From a checkpoint of a small transformer trained on Wikipedia.
Size: 22 layers, width 224, MLP 448 squared ReGLU, vocabulary 4096.
Architecture: RMSNorm before each block, normalized queries and keys, gated attention, exclusive self-attention.
Each number is 128 + 32 x the weight over its row's rms, rounded and kept within 0 to 255. Layers, rows and columns count from 0. Numbers have three digits each. The size before them is the row's rms in percent of the matrix's.

# layer 12 attention query, 256x224, rms 0.0658, rows 172-220, columns 56-111
101:137128094165080167092106080118111147115144108131196154105131113155182148079114159106151171126090118097175128136147146103157123112133127160215119134093118116149155115146
101:165142149200190155127132075106110116079131212161099100174164073161088109050124098148184147180175138139176154134145125093117127127063122089134091114102120142097147121173
105:119124134161100092151154172100095160072138100145166160107144156106146055195075116096126101081156151108098068152132163168175155131143116155121161210138124158170157205156
101:101141115158110144164122174109125168071130151093144096171168114121105094167168137134124155130157158145150086096071127171113107158128128147116109143160109125134127237120
098:116074134084229115092134070078090056127120115168133101113090126127107085120202111168169133149119123102162119088054116134092137076115112094138147103134140097116114081146
103:121130100088138085127173086123078159103140118151143182101096149134063094148085099146079148147129094091148133107161180110127136130110107133146176196067129139117095094188
100:105153043094125157127158149142098123109191050160219171102133142131146135130082121119153112130166119070133199086118153179127132156188146115135115123090126108113122120185
099:090136151087170160129132155134140188144119122170141111099170122136136178156178132113044158106142147150114161101143122162190103108058105144124104124135137158107098095111
105:138137095144101133147194189103099139099139172178139196103085143110129143137062148077093160079177160120117165088066171148137128173144066095135143145113115119113122145091
100:090135148113122155118086100112092183066154186139145149147190136125118172128130133080060186139180131144121113084130132176130149094155155112128125118150105181115115144186
105:110082122149080054104133144101106081123147085127148148113114091104163107080091160093111036078123164131094137135068094108143092137190075150156086197114089123148180165126
104:123156109057118116195129113132175146166163095104145120097140124103123138094111166087084131093122158180128153125123118119165138123111067133148088121089110178143123073105
096:123093152070083096148108109095152178134075132130106133096162140127157130118151098124131172140148044136126123124198172183130090060057106138112163110087144152109091127082
097:098146145129081070134108143099124180108162074095125157089087086120103127120104122136125121145085108160104132172066107103129114166146101201136166144094108177120125085125
101:143116065134090110106131125151168139112169124144193116184103114147146161093098112140132132131138089125171106110165169145089169179066151130176174110117130157105132089109
109:123119125072165167187125146108189144167147085083155130140119120115182096167148152161122161134141172095125207042045089148134121099177092150100136107157109090141098138098
110:123122149151149154065130079123133088103105145131142075164139132138115131084195097214182091115107087132194101143134150101101122140128196091117132111095169138128121127152
098:090114130127092108218152206123088139142145168108091108108146075099083096170094182124037180157100156171070055135113133132085164149097091139123136156161102190120095191084
112:118115096124109163159119207149144148153154112085138165143075121127136135139130162192063129145126143129085137128118113124174152183108160146085124123166148149150061168155
105:144137131150149168138107130093064141111098180119140116125160121124095137096169111127124184150146110090126076163145157123125083109118155104120135061113170173097059126145
115:147101162187145159129105144158178063162141103141107121090126160140155114078198134110115095072121088170106112110110113133153075138067194102121154162110086086210146137141
085:134113121104150114120166162135202127135126080116149076086139150146147091170106114121090153045127135078125118109167145124159178142088155124104122114124077095044097115179
092:081132149148122108117082125136084117129131193096124132139113166137144158129110134094085096171095106183169166185080159117104150101160085162122113121120171158177206053124
101:140111137142092178126089152118109085087175155121116095170081120136126185101138156173105088093162116127149119141075107117085184162138144150183113139179088123195116116140
091:158130129202154143120172205176156150172121139129163139128092095184148133153096117063146161121148119106144131106182168141103170154057126094126168095083092146133173141124
099:105162094131103168110101150162144150176124078075122103122100135159137175163090123102107142164067059136113142106154131140117148133086044155116168086147109187144166158141
101:157135086117123060141082096118108174106147154111102105141172153119164129144136150094114130156148137096154153085212122149135167043150101132087073103147133127110142118147
093:143116121138096112175096087152110074127144133097147089207118179119126155099162137190104072123133125176150170135093109134105161140172149135128092147153118114142133114109
094:097155168136141119078126170146156191141096168162092153078154127088144130124063100063086192175135114094108099073143121118176105116101078121151155070112113148104142139131
094:160112113088116125167077127123088098066123102053221103153180113093150127129133160160109084170119131131102142118131132146099127136155115177060054132177110126168107107106
083:166123112111119120111106199098076122059073076145145134135196139114098106154117122118110128127178185069071117098081055136144149102150156192088090151162129187126073155110
092:168091117168117119110096129129184038133174125131097098138129155177131154108144128138130075112114133107145166123105144143109183116139139063100085146126089117131177100167
085:100143087064060141169143146109117161145104152164146149095090155096145060133127122127120176153168126123114181092119104162145090148121062171164184100136105198079107097144
092:199098116066084146191085153177108113117149131100187093141109133158113140097135174120139094119131145125149125141168160162121142096141107125069054154129091104170107120149
089:188097107093110170164084146140106104106144092063150127162092149134151121092116160161126106057080112142144066163109122126087145104098101144140151187174099121154106108123
098:128135116135100146117109076100182100100146186097145092133152146135079123098130132108138079101100111183136158182154128126115057121135131042139093082108147124136157117165
082:087141196148168153077143132138115192120101140150114152096129139108135108173145072097106184161094095131085089092122113108142078182123106152143181168069132124124142181126
095:177079063088079151196103197136051060119142117090216133137096136150131138121104167119119124132143138058084115138076144195117139115119102156144101191145087135181123137137
104:060111167112144115100110084142221128139178087180120135101152119088161094194162085177139169150146169120106149054176163145117138195139071144124121112114137124116127136061
115:116136117174132116141112185130139132122112145141068119080176143143153124106113143134061089124141136129085150093105143118141127114137128162150117149118092130107109169151
098:150107109118134154163071105120147125120129119081114126113132154117121219176067159140108137076133127118148120138137120173092172155112063106147095147104114173146120089127
100:119130114135147114123121096153118142165165137117124178139131063140122136106113134163103138139091160072207165137184093108095158160184163075126116155059114106087143073106
106:081147108153120157095139119130106164139115111096087151100205074174102138155085141098061135157113086156125113102157132189087115145130175128077103113126158135119171153191
108:110072100154120080165159143093082104113186128078129072106154137185102129160077124103114099130120119073060122148093122200064103091116142125090168168136136123137130123119
089:123133090183137099079122097131174193136115129117104181138159107111111127146105139147089118132117193149130110137135085143092202125156119044131169166079094184127107194161
111:080133124110159146092061131154155142186146122185134161176163146124108128176067136100159136078102144139162097132155109100129156137094096093104055095139104166110138134133
091:113117134157111138120195162113064130127121123120126155146125101175125126134145112139091195111175055116208192081076148107088184079142094159140121176137125186101071164174
098:128108176104094130108124091154080128067192127072107114118124123151106152159142154128126133119117107087149143153106112102130150134113088144218173132145149162096124081126
094:113141196151131085093110175104081133143105137090116170052143062144134171123120139110088153177168082126114127171175098137078168090096156133132126112133143143119188100108